From a checkpoint of a small transformer trained on Wikipedia: MLP 1152 SwiGLU, rotary positions.
Each number is 500 + 25 x the weight over its row's rms, rounded and kept within 0 to 999. Layers, rows and columns count from 0. Numbers have three digits each. The size before them is the row's rms in percent of the matrix's.

# q: layer 5 attention query, 576x576, rms 0.0196, rows 31-95,127-191, columns 480-511
# k: layer 5 attention key, 288x576, rms 0.0184, rows 31-95, columns 480-511
# v: layer 5 attention value, 288x576, rms 0.0158, rows 0-54, columns 480-511
# o: layer 5 attention output (transposed), 576x576, rms 0.0204, rows 0-54,96-150, columns 480-511
q31 100:490506564498520485525524520458583490496503506493500481470533522534461518493497497545479513484491
q127 099:515516530506511485469535494525479527469463503453447523492508500496499490476480494459535505494468
k31 098:470526475515507489434496530498440529498513559511501474451488536497526479516501518485500471525535
q32 091:495502551510472462448514516505498482498478511506543508502484505566462537524512492536523464500504
q128 101:469477465508527509514510515484494495531523535529542478558460533449514527502489494487535540505452
k32 090:543520527485474497504488527481510515488539477499502502518490526525525500542489526490546541466469
q33 102:525459496456493487456520506512523523532524494518489500558503517477514527521516499469496489470503
q129 105:494488489487478504499512532469474497516554537454463490510508534485466522476498472498506507492490
k33 102:499535518510507502496453468447530490552470461467500493563509505495493501505534500487528499479476
q34 106:507453481469507511521485515550528540500550474514530476503459509521487502505482481509500467484483
q130 108:487481463488488494496525507532480494526512548470507486501504569508520511497547478537536466471476
k34 098:469477516470524502450480517497514534471459521513456479459510515471508482456510502499503497529522
q35 101:507554458534493493540455480476522456484499502494544511512517509493459500481493446543489516474516
q131 126:510504499498513492540512520464521490445526546478476472519535524498543540517487520501494484486503
k35 093:511485499553494535510458555549483509513503473502525498534481538490531503487477526471504508493495
q36 123:501472501520482516476480481515501521493495473559496526475493480528472476472461516517505501496518
q132 121:496469509482474506478499522539494498512494507525515494482451459479513461487510479527490483498487
k36 088:500510529542482520462482500481520461484517524510521528480538533487485483479449474507477481485473
q37 105:520503545472511476496498489555506565484496519514515519509498437501512496540445507484478452495479
q133 106:496450526470526478493500533489510564506510535502467499523495477473496459514484529476508528516498
k37 104:494528543543486513488491508440493473500481479484481477528513521487489498514538497475500499503502
q38 095:473480559502477526490487476513504541474473535516496548465530490493497514455479505535508527485493
q134 098:458488505526488495521471461485505538492528519518513481498491542502527456494504543504482445520502
k38 099:522515507454506496488475538503475518558491498498507488493473485522476461551497525500527516527480
q39 127:526477508499498541449469510480527510470459529503491527518499450526514466470445510463499480486503
q135 120:477486546501480479496453493510452528496510508547518536490511478516499507484480449522498529502518
k39 091:505509499495473514493484491509557513518491522533528481486475485524473532452509486506497466532509
q40 109:528500524453490458490488519509506486512490522545548519518487514528494501503505506489478507476472
q136 118:500523472485517527479507527504496430503472485494492497532504454479501500509502533522512504454471
k40 088:497475516524520492472520496514549510511510501504493510527502461529444524513534466510476480528494
q41 100:478477515540469545502479476471497494518488484508521515482513520498526513484497520489516510500486
q137 115:492517481510498487515494456512479475504508516503499541478500489508518469523482442493543461509498
k41 094:499500503480525520497498476489495524505523477500546478460493515490512452512522472524517504489464
q42 099:485484478541422493487514495455510490515513544508531492469493484478509513495497479516495492522508
q138 107:498543459484501510516501479476472525536529532531513497500433502495507478510532514541498519523452
k42 097:467518466469505518519504506524483524462509461506502465479442527489556492489497471503499494474476
q43 106:504480461483511512481475525470484482509509514549487483516497569524517436501535486535501532533507
q139 105:503498511503498568519492505488451456465505504541504511492549466537534504477497489524536491478480
k43 088:516522455472468568540535501506508542504479519508505560503511511504501534515443514503476495497501
q44 101:569490483478490543531533530498545482485507540536519509489515473529521469501529494459499484464476
q140 112:495512512468467523471514461498499439498504501452507506485538496495460500487501511455502503487503
k44 094:455520506519493470501492502480541487537479476496503527514485516514465502494486516518532496558534
q45 106:494527503516472506492527561458504484501531512499481443520508502515510524508497486496476448484476
q141 101:478524575513428481511512481495540539512508529475508536490484501485409486490493499499521533513511
k45 093:428515481474498477516515528487527521530468477507504523522500496530495510503477505533505556484521
q46 107:530524478425516470524494501496531461481494488537512501517491539537504463493520496542516525567485
q142 107:488482521449538517552518474507481500512492494527467510528476524518504453535458504481445487537521
k46 096:496508532526499458492506499503505524445490526506515486504510501502493538485459501459500439503448
q47 100:493456467555535503474513477482508498496524460446501519492506533495490521536528486498505534548495
q143 110:496487479489480497499522519510494506501526529504523526486503468478521510513477571439509515510470
k47 095:504518485472525496510505514510501516514476501463492510511513545549482508455534519503510515456502
q48 084:480506521506495505500504485537509522454474520543504530496510496486497496470477515504498506474532
q144 084:509459484508494481466562469475516517505490491514512500476525492483516466502522478524474496470500
k48 132:474529505486483471478482519541476443464497538499488488456521489485518502481467471517534502467489
q49 077:544489492449466480511458500494514536471482546490499500538500519468471539499497525520491530479501
q145 082:518499498499511495493487487477477546516532501475502503493523498490521475496517511452447494506523
k49 105:496502505485463486477533516554454455463502509521483491458499497535514502490491504563575479501496
q50 106:506482511523536496490502471449522521513541490488527474516468454502450469494535513467474464510513
q146 083:533454553485506516498511463489555505513481498531534466527478489482481491500506495461507464500515
k50 123:526507505509552511502495543475494510520478498478496484566525470491503503545524532467437493490487
q51 094:488489476473490515496467539495449507514432522527477481490503506508537480484467471506554511508498
q147 094:506484495499496494521479529516503453499496539473469446478525473491530549459505490531536516494499
k51 097:504481477488491482445491487520499513450515528529509550436472480463498493461492483545499547485488
q52 092:484526496478492517492474520537493457506485490548492496469514538467513543491515497543526498488506
q148 089:492492489470514516499513520495454471507495464499506509496530530492496481521501497508512492464496
k52 105:470524532505467470473544479508485510495485525514483509471514499508516514510494492510550504489522
q53 083:494475532500505501477492513486517493494492486479501459514517498517469483510538513521527450500510
q149 088:516506483509497531503467491525537489499497519462455526481504506502473496474504475484508488487508
k53 106:511479506513492508493513530446511536546507464521501513501469449506475481512525511446480528484510
q54 096:505546496460501550554500514500530516474514482516522452486504509496510499454467479508546492494500
q150 105:502527495495471455520480457513475499469468518478490487488473491485482470483482465493529551469503
k54 104:482513522498493489498497476483533463467458489505490503448484523478500503501469423476548474487503
q55 094:510517473510481560516527546532478468486492502503467483492515550469483516528473475491520496502500
q151 090:505498443446490508510472489533500496504539513480496496506525535499493541530504482488505469506483
k55 113:454506483496486506487508477539478464510484480484480521467522544488490518497484455514526511447508
q56 103:474469530509475475473516487518520486528509537505528484498485463505561471487484443496463482500491
q152 109:488464532459499500515508511489494512510508505486523539509482447465542499538473476507468465537490
k56 092:505487502518505465505474538480508530514475488530509519542514504482493496559494487473529521510517
q57 096:469510520498511465503516481493529487466482523512545521483556479530494481518501487544468485487444
q153 099:472533531496495497437554512476541537494486515493513468470539497472525538465505511499485500493490
k57 090:511489521467491468486501530527480515493482519502493477519460520498480486494451480474496518495563
q58 090:487543550435487465517507536504475503468467509486493497504531468469507483519489482470519516498467
q154 101:548482548484506508469504510542531535518497484517510540510495484504493509479511477487510504497487
k58 091:492534484480535512468525506520497482467486493503490509506522494525525519459504531483499468491503
q59 098:493493490501508492504499512492533502457514470472510447444463496525476525458493477493521485502481
q155 093:520444513482474510452506472571541483486484530498495487470461524461476513445458482482485527466516
k59 097:554544521529535445528525539530481505539474499583435529481517493497507532475486497518481486504497
q60 100:504493508500557484473506513519503496523514478484522478519475497536525499498533470526482511518524
q156 099:543510464492558487511482538443518494508502499488485489559509492490497494503479491475481464506453
k60 103:533474525530486510493497498511530514515525512491518488539529473479469526517547529463490475529493
q61 091:482513450469542491487552510543453518448486469479462491500475514525483543488495478486504498482545
q157 091:514520520472524497464483473556521503482463470494464488483569513439495557501493435525493489522542
k61 107:470486504509469471469528499555532470490499493520460460462478492488469519484481506515528516503504
q62 095:503454522464512516494483510503487537551481466464524484512487476471486521474481505437489479484452
q158 098:485481484478459507503475492484505559455519507457530505522491469523478469482495475456477494504509
k62 103:507477523482496449471532516524486499521507504535541520542504498492475490486504478520491489548480
q63 091:519531479484518497542521496518452492474521515487451490512465518497517535540481509490558483494543
q159 091:501499484505521487494489512537508504464519523554507473489516528558506532505443536510518452533530
k63 108:519468506506499476494528469535491465459497506491447505463445502517508505440468514538502482475490
q64 094:511536502539534507479533463539491455511513491485554504538485482450514503501506450539433472526528
q160 084:522468516471523513450505495536481442524550484472494497494526492514503485551451513476533503487509
k64 095:500535516530503497509520487444547462510509464473528513529490476457496468501497511509500502499502
q65 101:499492530509471485486509498495569493431453525497504574475489461517526459494490485570483482528523
q161 115:526532510488504525553523521494487558491512518517486466490461531512516496516519535479476498512494
k65 092:518485519469486475508490545452491542478515564504461478480445525494522509495502547454479494499488
q66 093:462533527533511504505502483485479496543454508500500514482489478539470486472502431513511555506560
q162 097:501486538487486474480492516476463466489438524516470528458499558512512477484453502488504571492541
k66 099:499536518510512503520507497513531502472455483508487470500538494496513513472511461535542479486475
q67 088:542505533457556503466506488480514485493491498513512518467506494475511493459516441505485482523463
q163 092:544538524492482503443532532501463484529502531517479515513520500536473491447514516455526524527496
k67 092:471482495531556512487505494493493511529537471517507513522532467521517496504493537480498500468547
q68 098:483489471516478450504492501547478507476463521497489476499537500507485491489461548509532538542452
q164 104:476503486500496472508510474517486528481509454518478475458501468480468495488535520485476506534511
k68 096:518513467484501468478548497503487511505471521517476484510500483438506503494476505498489456509469
q69 094:490511469460515473508490491540499523499507483508493500471504511508483489496530450457524512523499
q165 101:505507458489503491518489488513489521500520485529514481486514502533486527457522504502519488500455
k69 105:507523510523510487509474489543478470457496498487457502461502511536491505480471503498490475457454
q70 093:516483473471525474485467494522473488560502502542512530515495525522523486552515503522507532465519
q166 103:472520461541466514493471487477465499543504562485523514502496535546506494486507512491487537532497
k70 102:501504519474498523507497499464491513519452476514540485530488501511475456480517494501501510474454
q71 085:498487466450569519448515488520447526461475557510460518467504496479495487487530530463486498456526
q167 091:504504505493471475496470492504494535493536503477509485502495475463501537506540508506492497490510
k71 096:507489515456454541486472493505508510533497499492511505488513512504454478519499458515507481491528
q72 093:505486448553493481499530515478497515520519469495506479507502519483475487468522490508490507508520
q168 102:474518493502508533509498484520488507520509510527511482510483478518492500498487500574461499474521
k72 107:499447515540483478500508492498509517535478496544460498497526501508483540510473507474477533495511
q73 089:502479490460503524478504463532503480505520491456493519511437516487500490515505518490478542493461
q169 095:515470511510511526497490506481512545514564495533524467491501493506473462513479498513506528543489
k73 108:542533504495511534505493510471514462544461499489525484573516495499491472510539559484486464545494
q74 107:535495482503537484481512505504472518527501500499512492557472513500512506543461500496475476512476
q170 117:546504514478518507489480474491523509479518506488535502550490462501533459527502534437498467503504
k74 087:510417490514520503490500513529527451533494483517504503548497476518524510525524491472530487518497
q75 097:487481488519530534497491506480461486512535495472499506519496488535478513565519507497447499500476
q171 095:493492531477496515507496530498534450467527456461536482487527513495515526511510527483525515510499
k75 128:501507519490477531493471504493513486557538475496535454576496500523487494506523540520480514517493
q76 092:501484530420468510495504484485517550512521529545507505505486472524579530468504491516494496479530
q172 092:475496516444499505487547466484481526518515527527512502453513497487535452489509468526512512482508
k76 100:494461557495580509503500533502516471479489533495491530469496531488541452515437469540484494557532
q77 090:492462504507518471478485511527517499489453491566509501493497516502509491459532517495532484501476
q173 094:489509452491503494504520500504505532523519523552467484507468531464482484475553484492504507540485
k77 096:495530542491462532508518535473467530508494484517499511539482501528515487512509538497445499511472
q78 095:496500511503504475522478480494521506515504508485498462514446483478508481514485472489524451544542
q174 099:493447526499489471465509492528449491539501480467502502505476534454487518492530470526502487496544
k78 087:508498528498533495482503466526483470499491490512472513481528491498506519507484477502485519495438
q79 105:509509495439448502450475498506484490446512488516482488532526524474465472530486500499534489488493
q175 101:472482490538466502487487490530503481530456451459507484517506525477460548510523483500481470486457
k79 099:468519535477524497534489468456489537510518501513521480522484488496498469511507477521476501488536
q80 109:466469513552537485494562488478542474496496503491492504442518522474494494460499509529497533514523
q176 096:486459490500492483513492520481504496484531492462488582502524480507500491483505525528561466496496
k80 093:467494499492501472511476514539481525501481509526568538464514528488491499485526503502556511530497
q81 100:491505499500478485504497477510498447504501534484540499500495485485490483499528491516473496466484
q177 109:503479498517489484536493497482515450518497481503520456528520530528505470522531463472506507502480
k81 090:467506447483500531490526526516480507454479506488462524509498471497492516499475507465513539478517
q82 098:477512477512515469506536483471472485520512531481484494491533499516512512510536513485496472519509
q178 099:463541533473523476506568478538493506527499510504485480490487492545475504505544553497511524527517
k82 097:531503504502524490483535523490474516503502531449453491505530491471517499489477468491489497484511
q83 094:537501480481496463495459518533492482556552486549523482512514495519457509471496489464487488515512
q179 119:456465494518479517500481472502475490488521475505479505481482509478511462467513475505490499515480
k83 094:520496460481496522471549491464489505473512511517461512491529499506506490507495475495496481484494
q84 102:494524505513502475513451533462503482541495530514527475510529518483502492538553511478528479485525
q180 108:527540503499532531488519525498533513519500540488499450516489485460518515519505538469523509520498
k84 102:473494476564514472534477509477516509555533462510478492547474495545551488526562578483453494510505
q85 095:525458543498522542545522464510494528527489507521491541499477496526444475520517447529465477508520
q181 110:485508505495510504475543497526514511493469499474506507510480492523487508504461538446509489539447
k85 091:459471473500520473529508508489507446483480483513520453495495513482482510486500511435550480466525
q86 096:519464511501484483457506520485467486479532501461494516503496488495496501513490527510473496476505
q182 105:478510533519489504508472495504497517458543494504539505486482451481494526469504497491541504475522
k86 093:490488460497524556462450487497507484522492500493478526536484535545471489514490460491513488489520
q87 111:484468527515538498482517471470528457500534500530503528488472521480500484461510464523475490480530
q183 111:481483449489513500510523532519511519528508538493473495507499514484513530520531494479482524497474
k87 088:492534496494436494520462483458510509463441464505491528484503526523502503516483477532483559515504
q88 101:530492480533478527534445528443478531484507522512520550523541508503537496465496536473490525484504
q184 121:522499503517497512504539545506513476534532510464525468508488484510535549527506524509528482471462
k88 094:498495505463463540507506490524514445491517494501518519552457517505480471498482466502491501512464
q89 104:507521488490504471561490559502495472488486479463447510537509524506516446487512517513551476492531
q185 111:527485485519507508536454492452497522536509468513531496501507495505526490487513492480511483472504
k89 096:495502518519496466497504519529542516535503498533547523520481527485513525521526553448477480475509
q90 115:495499486530522483498502486511480464477532483501502508506498452518498538525472509476477440459468
q186 119:470504510487516503506481502520491521484492490500503498492496494482501521494525465490497473523530
k90 086:488512493557501514539565514508476529563487480479476476522474500500503538523477519471517508509507
q91 108:484455491496509455517481473505473462488476482523515533512536499550496489470492453473505542504496
q187 110:532522520492544497503460508482499488484512486504485446500553536517530476503462463478453436548540
k91 093:484544469502521491544471512504514503501509503514493504474495499483528556483502536509509463483485
q92 100:508502515528551527493512479510520491542525476471476466480510512526493479504467525473496493478532
q188 101:510504520537544482516515464531512511509477504462492488517536570458460531489508504454494486480504
k92 092:509540503521459461452465489470506533467449485505507472497516445462502525469533516507490539509493
q93 092:506498510540497498549511506477432491525491502488496466515498489524533522472517460505488500504472
q189 102:493466515520517490501523554500505494496509518497461453489535494504496513488507520485477514509487
k93 097:530522522466453488492492542486513470507512472480502482527544474506460529539480463513517497483491
q94 101:493472474502539570507519502518499484476475531483482491517519517474494532498489495438479477473505
q190 106:477507468536458520496528497521515454485516514475519447521533500471462527512486472489485489499529
k94 095:500530429519527499487515522516507493515498493519531499516452521488502507467503498519539545497517
q95 095:481552550486513523502502510551468521493458479544473536486502514498516488526489487564471457455488
q191 103:497510504521542517467556492522468502515470428457509494460485473490491495487509466425516494515513
k95 094:454491509480497510514454502527450488443525496467462564470450491558472494492479492534515509531480
v0 102:516524480479527536488486489499456496487507456520498475511512535460501514564491521467452472506457
o0 101:496522535478476510515530492542518479529484497513533508482445515476514481476505488512504527522531
o96 102:458461521515514512500502512479501469481481522491516522499487502496475500511475464475545488540523
v1 096:463522500440495504502495477479529473520502481476532490499486461484521480486540492490477465493501
o1 094:491486534541543500478521531479497479511511516494530530512525478524523539490498510507484457488456
o97 094:519498509542487482516505540456483494497447475508467537490534469523513522459514513510488508486493
v2 096:547514493487491506568512519477450517498474480505512515510457470497498489485486542468502525493489
o2 094:456485511506516510468525487452451521483446507509499460520497486514510532501475536482476476509467
o98 101:464505510472482507479526493519505525509485486486537512500485517488522522531491514496442507490487
v3 097:495520499508535473462491483507496504518553480544513492516524554502543514494514496485458474476517
o3 096:515518484505565473511517494489516519506516489488520500504507483548460492533478530490510514504459
o99 093:501543492489479483533516508513505516497464450474484538555519518516493482473498467496495446527439
v4 095:500511439504473534517492485482490520451487516567454487516497492510525483481520486513459488494527
o4 096:519499535461451500549489479524511532504517505515438509476518486535479518528498462514493484514488
o100 103:480473527503467474502475509549469509532485490486475518517498501493489513489515487565542497504483
v5 100:510504437526466478501467448477471547491492556457516490481519472487539519514512466514516495485501
o5 098:566515516513464458492496494505482510441506514493526505478540494481496505475522577521480504495469
o101 099:515511501485468471505508490463500496447464469473499526542534471482455494482504548484531483496450
v6 094:493496520449542525533481502517539511535505544462447505466524512511471516530527515495518465504498
o6 093:485496501483494522518471504559471452453501540454502488437455489475488523498485541489479512478509
o102 101:507512532480489471554466518534487469508508518500507508474521491488480501515484524501509529481521
v7 096:518475517530494508476513504497513452463525499464494533537495507431474502499466480491490497486498
o7 094:500504524539471533509488529513542505583554495475480469506449479503515513514483497455503474458502
o103 095:510505494477499545508500540523505499516523512485476508513536521481494518488510473485537502477501
v8 095:485546524467542491526546482529460483535528503519507486525500487519512528519492534485479472482507
o8 093:534458514492479498507529479470538502530496496500502510497508446492528511476491481466520483504504
o104 097:543466465493503525500487476492485506451478496490536513540532492514512475482506498462530528514492
v9 103:503478487514470514515533494498525434455501479482490537508525527499520454504516469496492491535516
o9 094:445519476494471502504507494471444530489511471503515516550507559546485540501529491547459497518461
o105 095:508506506493517499498528532472457551535522469453505461472488496511490496483523480507517490512510
v10 095:523526472514479477488507493528485458505503517482507437495508428532454463520480487456486513518516
o10 090:520461488547547460515520482495454476466514446501532485535527450496553520501499484469464497514518
o106 098:474547533448525528555498499471485501472522491502549509491522505471502489514521508462492490492497
v11 095:526527481510481514503510491485491481513545507421505501519525500538482501441497454481492494462499
o11 098:512509502483525457469479504458519479504516512517509484499520505522537496487495490494518477502500
o107 098:475495509513514466504530512547498493495473482519521477493509518492512542505512499539477484492493
v12 100:517543532512491460517494490544474516505514483468526483484465473521484490500511491516477500490543
o12 097:473534526473487557509492499494519484521486490536480481516493478493508520470491472508490512473491
o108 102:472502503489469520530496523466513482521471502523496523500499511517500503479502513527470464505485
v13 101:474472491500458516514484499518526492517481490459524506507455476512495510534494518465478510473539
o13 097:506472520524561493520483452454490480495536489542512503543523497533499490509515497473499484510490
o109 096:534517511499537474513536518454501496469496485490519501501500507499498519477491437515512497498476
v14 092:531507545495476493503526456482509544508498500511531490484526485473503508476532517445456510515528
o14 093:535491521477491509495473501545466507463507471511477513491539449454547474496515505516490490517491
o110 096:478524487424504489547502477538481528487503488489468515530448468496504428495485491509509483497470
v15 094:543485485486509514518470551542507493522500497490467504518470510523476488499493489500500475468506
o15 096:499556511437469491476551558459508502479498504480501522524504514514486554459476521529480505531491
o111 095:469486530495466472488514475477509567509489479475533480533483471451488498488506508512492541508478
v16 099:503506473491530536488533531485497471496458439525532507510533482522520507480508553538509514525507
o16 098:470472489469533485460543497502486523517521490507498496469486473486532457493446529454518497538481
o112 101:487488512456520496480495478526466506485463517482494492493499478458525453457459500493497430494506
v17 101:472473528530446495509423524488492468480491501487511516504513530469524478528492475511521467464511
o17 100:524508521551525486536484507492463533500518503510513484570487519528486501505476497466510513532476
o113 102:500502525489464479514498484465467521504515469507523494569506522470499504460480535551484527491505
v18 098:547509488510524468544452524517500525464508536535502497506476480512448498525501499482487479522485
o18 097:503501500473478504553483496558487491511517535502476471543492455490479505517515526474503494523487
o114 099:467494465497483531506507459501466518501516491507482486579462505473460493483470540517519514482518
v19 100:529500490459513526468485450498492497510455504510472520495534518473499494474577519509492462529486
o19 098:479507480495505490491534544479505487487511532494467545522484523512489511507490515534538512481480
o115 100:554533492555508508524518542443486498488517488508491540489480467488476482525455494479511514519500
v20 096:496503506541507507530520476490489553489506514530525546469482498472512480483505557482497488494490
o20 093:515478543500461462520524457509511495509550516518476506469519492502497487500478509527489517525514
o116 101:498486516501498473509518461506525456516479516551445497469498546533526495501536481508510489552462
v21 101:524524521447484542494566536514499455519541456453504523467514504478501499517486484516526540510510
o21 098:547507506482462522495443524498488492501482505479504466525487507483498495537536548514518506514537
o117 103:507487474525497517516444481490521454521501531477468514502512512499471491542499487458523530517503
v22 094:500469454489513509543493523516446544506506523464511533495516526538534502486525513484516490536549
o22 091:503499474437505459493522538456495477495540502533507518516529506517474518507513476496546478525510
o118 098:468475477487494503448502467476518473508469485560493524475501459502466547512491454520540490474507
v23 093:494491492503513514500474478526528470510445513522482487492530484464513472523464478519491528504519
o23 095:467480521513496449489529497560500487477538488494528539483470491500512529491444521470469478456499
o119 103:514525509458513508509455525478489526497521504518482529535516482513494524474468530473501457519450
v24 096:510513499484481469543518552495510506463496504536522489505407509493511517473499485493520508472483
o24 100:528494501498515505550524457453490489485487519532475529484441491510426494530488530500490523536462
o120 102:493517511483454489469470450487497472510464418482491477512517514515477479520459512485492461520493
v25 093:482486531457491461506507512521489459445496519464500507477466525504490494454512517482538488527501
o25 092:476489503489492509474472518490426516499499476493459518557515515511488493528472482527474526495509
o121 097:473499467532497497513531524454499513517491480531463469542474526492482524486488473538496536508472
v26 095:536486534529483482493467514518491491532468532485504534530486484520527473537464487540524461523528
o26 092:509511513454550462476479527440549544525513506517481512473481525458503480485506519506503518520512
o122 099:503510482472540503467515498480518538514496488520501488477484539518488485443529528503458497523519
v27 098:489473496503508511482453518501474465518525511463488529484531513491482478490509528510518462447480
o27 100:512519496460538489501492514512485453525503492505481512586490483546496454517569558526542504522528
o123 095:513497486518507501494478466456505504506490501513501542563519490527510498503516489529531483544525
v28 096:528457515520514517452541470519471447503496530473485500502481514507492512517514488480543496559516
o28 097:522488484503506474499505534487519504474472509509508520526492526529488512511487497505488492454515
o124 094:517507467501455519480500479450520530487428503515514483498512529494482511440473436488462521518492
v29 100:481480448490508512524511508505480532481468474490514496508507533517503533504508528553491518491456
o29 098:500472481477465496519488493498491476482481536503526521476485534492489449494546498486511509522481
o125 100:473473492487490531493534510492498524474490512519522493518476516507455480499503486501512488470490
v30 100:531480497515527520477501523511478503476478493528492537513490480487502517514505469553489530500505
o30 103:507490528505473524523478474465555496535515501489509506472492485507474510494503522505510488487481
o126 105:500511493514482483512503454535510465492483523487497509484532531492546546492497496498512501522504
v31 098:481550520426519521492500507521530519535491504532522466517501490467427501477487449516494499493470
o31 092:464526463481480511508527502505548514521533507544516561512471516492522545474495503535455506493497
o127 100:542500492520500527495526525521462526484530519546495542513497489519525503510482489466496506500500
v32 100:497533475494560493516449496483492489519500511482502502476554467507530514547521479512498497469486
o32 096:494570497513522517508459514493527531503514493481478536543520425503473517505499483513489449458465
o128 101:530514520513488489499481437543560524510533496487495495502496497491509474539490506461538546474475
v33 097:495531471493471474492471519518505443518477465512496534459484538434514506527511503513506472565519
o33 099:529456500486486453516483508467503471473504485489495453518470484472511486482495512533526517515515
o129 098:515467523487551518499474453462483537488496506499513488477518514486540494469511495471510469508501
v34 101:482479518534555428477506548513494519531491470550499482498546495511502499530507497508532509515504
o34 095:493466490501476513505503513507476474485475518444482504616497509513468530500479491486501547459501
o130 102:504522494505508514493515478514529481489510556502532513602497506528482496448498533507493520447468
v35 098:470496493486514549524491518488524518492539482483525524501437545515457499512516485534479506526529
o35 096:494474507522530532452483492538491494507485498519562507449512516525485504517530514530497516492513
o131 097:502479508494529492510510521547486496525494499533492469459467529458525496551507461537518464498534
v36 093:472462572506488513507503491537491502482500500498511567502500497497492534470514492483477514494458
o36 091:487486536481515472487501467528524501490491496518500474455480492456514488481522481460482501479478
o132 098:455503540524484511484483489470494500496485476472509464438489510480483514509505532511516528479528
v37 105:446547541548494517483508548486494512511534549498549458493545507494524522466519499505468524529508
o37 096:509522499496495555450523476460545552458462524502498510513517493483479454509536480517490540504480
o133 100:527484513490500514468484495507524486508507480466533490519528479488506465526544501521490486488497
v38 099:545515488451522510493493433502492472541465498480510505486502442517473517451487471501506473537500
o38 089:493499485538491449472465501495541554522471534514486487481507510525480514462487522509503530518507
o134 099:508443511532500468490487521515547530487531471473467481515542522502516508483511516452523513493534
v39 098:478515497509522504555543531522501516518481497473517500514584509478485502482498523523493487514493
o39 097:535504490454498470510496489483486481495462485526467491512482484514527492526472503496507520504426
o135 096:514532548537479470480501460438509503481496506530446493469485495510528538503444489478518517511517
v40 096:509467458521485440499448448536480475512465498529541528496485502486497517454487464472483490554506
o40 091:509510515515480525466481495498489522503477542517444513567513545499490428516517437493525500501513
o136 099:496496493480534485472506541491515503518459508531462489534513540515490494478503474515525504469467
v41 100:478490496502482538494541488506529482484492498524531503521518489500514515531524498492485475513512
o41 096:502481450529494511528525488532509496500527493492505527461520484482492459521434474507475475506494
o137 103:521476518535526530518520531521488488489518526541472474449520510513498520506466479483505510506536
v42 092:479530489560526477514545495508543514487501504489503477508471501543489478485496487509538506474573
o42 092:486514503533538477491491457504498499510509457522494530495497537500536551487551497460483465538540
o138 097:515491501504506519516524456517501503508535524494515476532507512512506498538534478486488480514486
v43 097:475516500490492541529543513504502514536495515501539494476486516533555520513519512495491547482498
o43 095:466506503536487520487473491467537514529508516506490490492513522480536502523508476485524489567501
o139 103:490512478490540503514437511504489519525552456492508564501495496488509488465500489512545465513548
v44 098:484512496471478501513488479500478514506480498491519501478526508520485515496477504469516521511494
o44 097:457530492466492536531502549476522499494506554480476532495466528497485458569493520519502506458518
o140 097:513493488519480483501484502557562529496532497488513478513474510495503494512526500498491515485511
v45 104:499474480521436475506518507522457485486477484515483495474514515540502490503492504503492519500446
o45 099:500493515486548528535530495477464495484485495483538465527464475518455520502491504410507531455517
o141 100:504531498499521493512538493493470515506504464488522478507508536486490500524520525472498515488540
v46 097:478532507484522457482525489541517470500493522522487542528478512499511487520515508507532531507466
o46 096:506487484518496518502497486490487514486456455506487448502463509481516496506505462502510497509539
o142 094:513503494480503508479487531492531509484464513462503448549461500514506494561479496479520501497493
v47 101:510458473492486511489503447513533516455481458491471498529522532500453528490443462483510517472464
o47 095:457502562494477516522463467525536487512520524499497448488496532495501486489514507535501510483498
o143 105:474490500527471489534479473474510481489515529506447510435512497504509526536507524517497522489526
v48 095:467495515488502484544500489546467503510449560502481526521504500459488521477494519451503523500491
o48 103:458476538515470496562491523485463511550502524499515490495480492475526464498471512487468510495475
o144 100:449496495533483497509505520487465486486515499471497479525501471527524469503520516511497490490502
v49 093:488498470474481419503498505497506465487506462507499483517521488481467485515516535497489535494525
o49 093:474509474533475519558538491512466464501493492490522489486497498505512481509500478452498471510506
o145 098:481523472503469552513481530523513498499516504471484479497506508495483464515462505472518480508493
v50 095:459463464481493515440505485496517508513480479524476522503498497495581415490450484530530444533509
o50 098:497527498520461521530527504518521476520484523444478468495516495494441498488467524522480511533532
o146 102:503509523509503481533470513513479491521484453469518467469520525524458529451498490532532545492477
v51 097:497455531494520534509542496480496489503499508505517521488496541467515516469520508496518486478514
o51 096:463519510471469470485497506516483535532521536531515533525500533451476514524521537505541468521455
o147 095:502537461467455483472489532550452527558521434469467504528505498500497435507542480524499492489473
v52 097:531479526469463518493486535479474511551495467499505529486500487507521519504492486513457472501507
o52 096:500500491502522546506475504451511530489500487502533473457490495494498456509529481520475464476524
o148 096:462519498530513480521516510535485501519507508473500516459505514486519497515519474535491528518496
v53 101:542483489548492513466497456502527534483502465475502473514532495468516504484489511488511495481530
o53 096:518528471498453474471495471445490492468528494472482497429500523469525476520479509531530478507537
o149 101:492538490501526536497451522524438498530485488499494537466462473501522513506491496500517541505511
v54 102:501530504454464506458468507502514516506522479491472502516495548462499467494511438506492505512514
o54 092:507525517487521527511533500515503498498494485487505468579429476489483498501464457535503507528502
o150 106:540538478510533533505521556492461506517517566536490488524493467552462506474502498487525509523473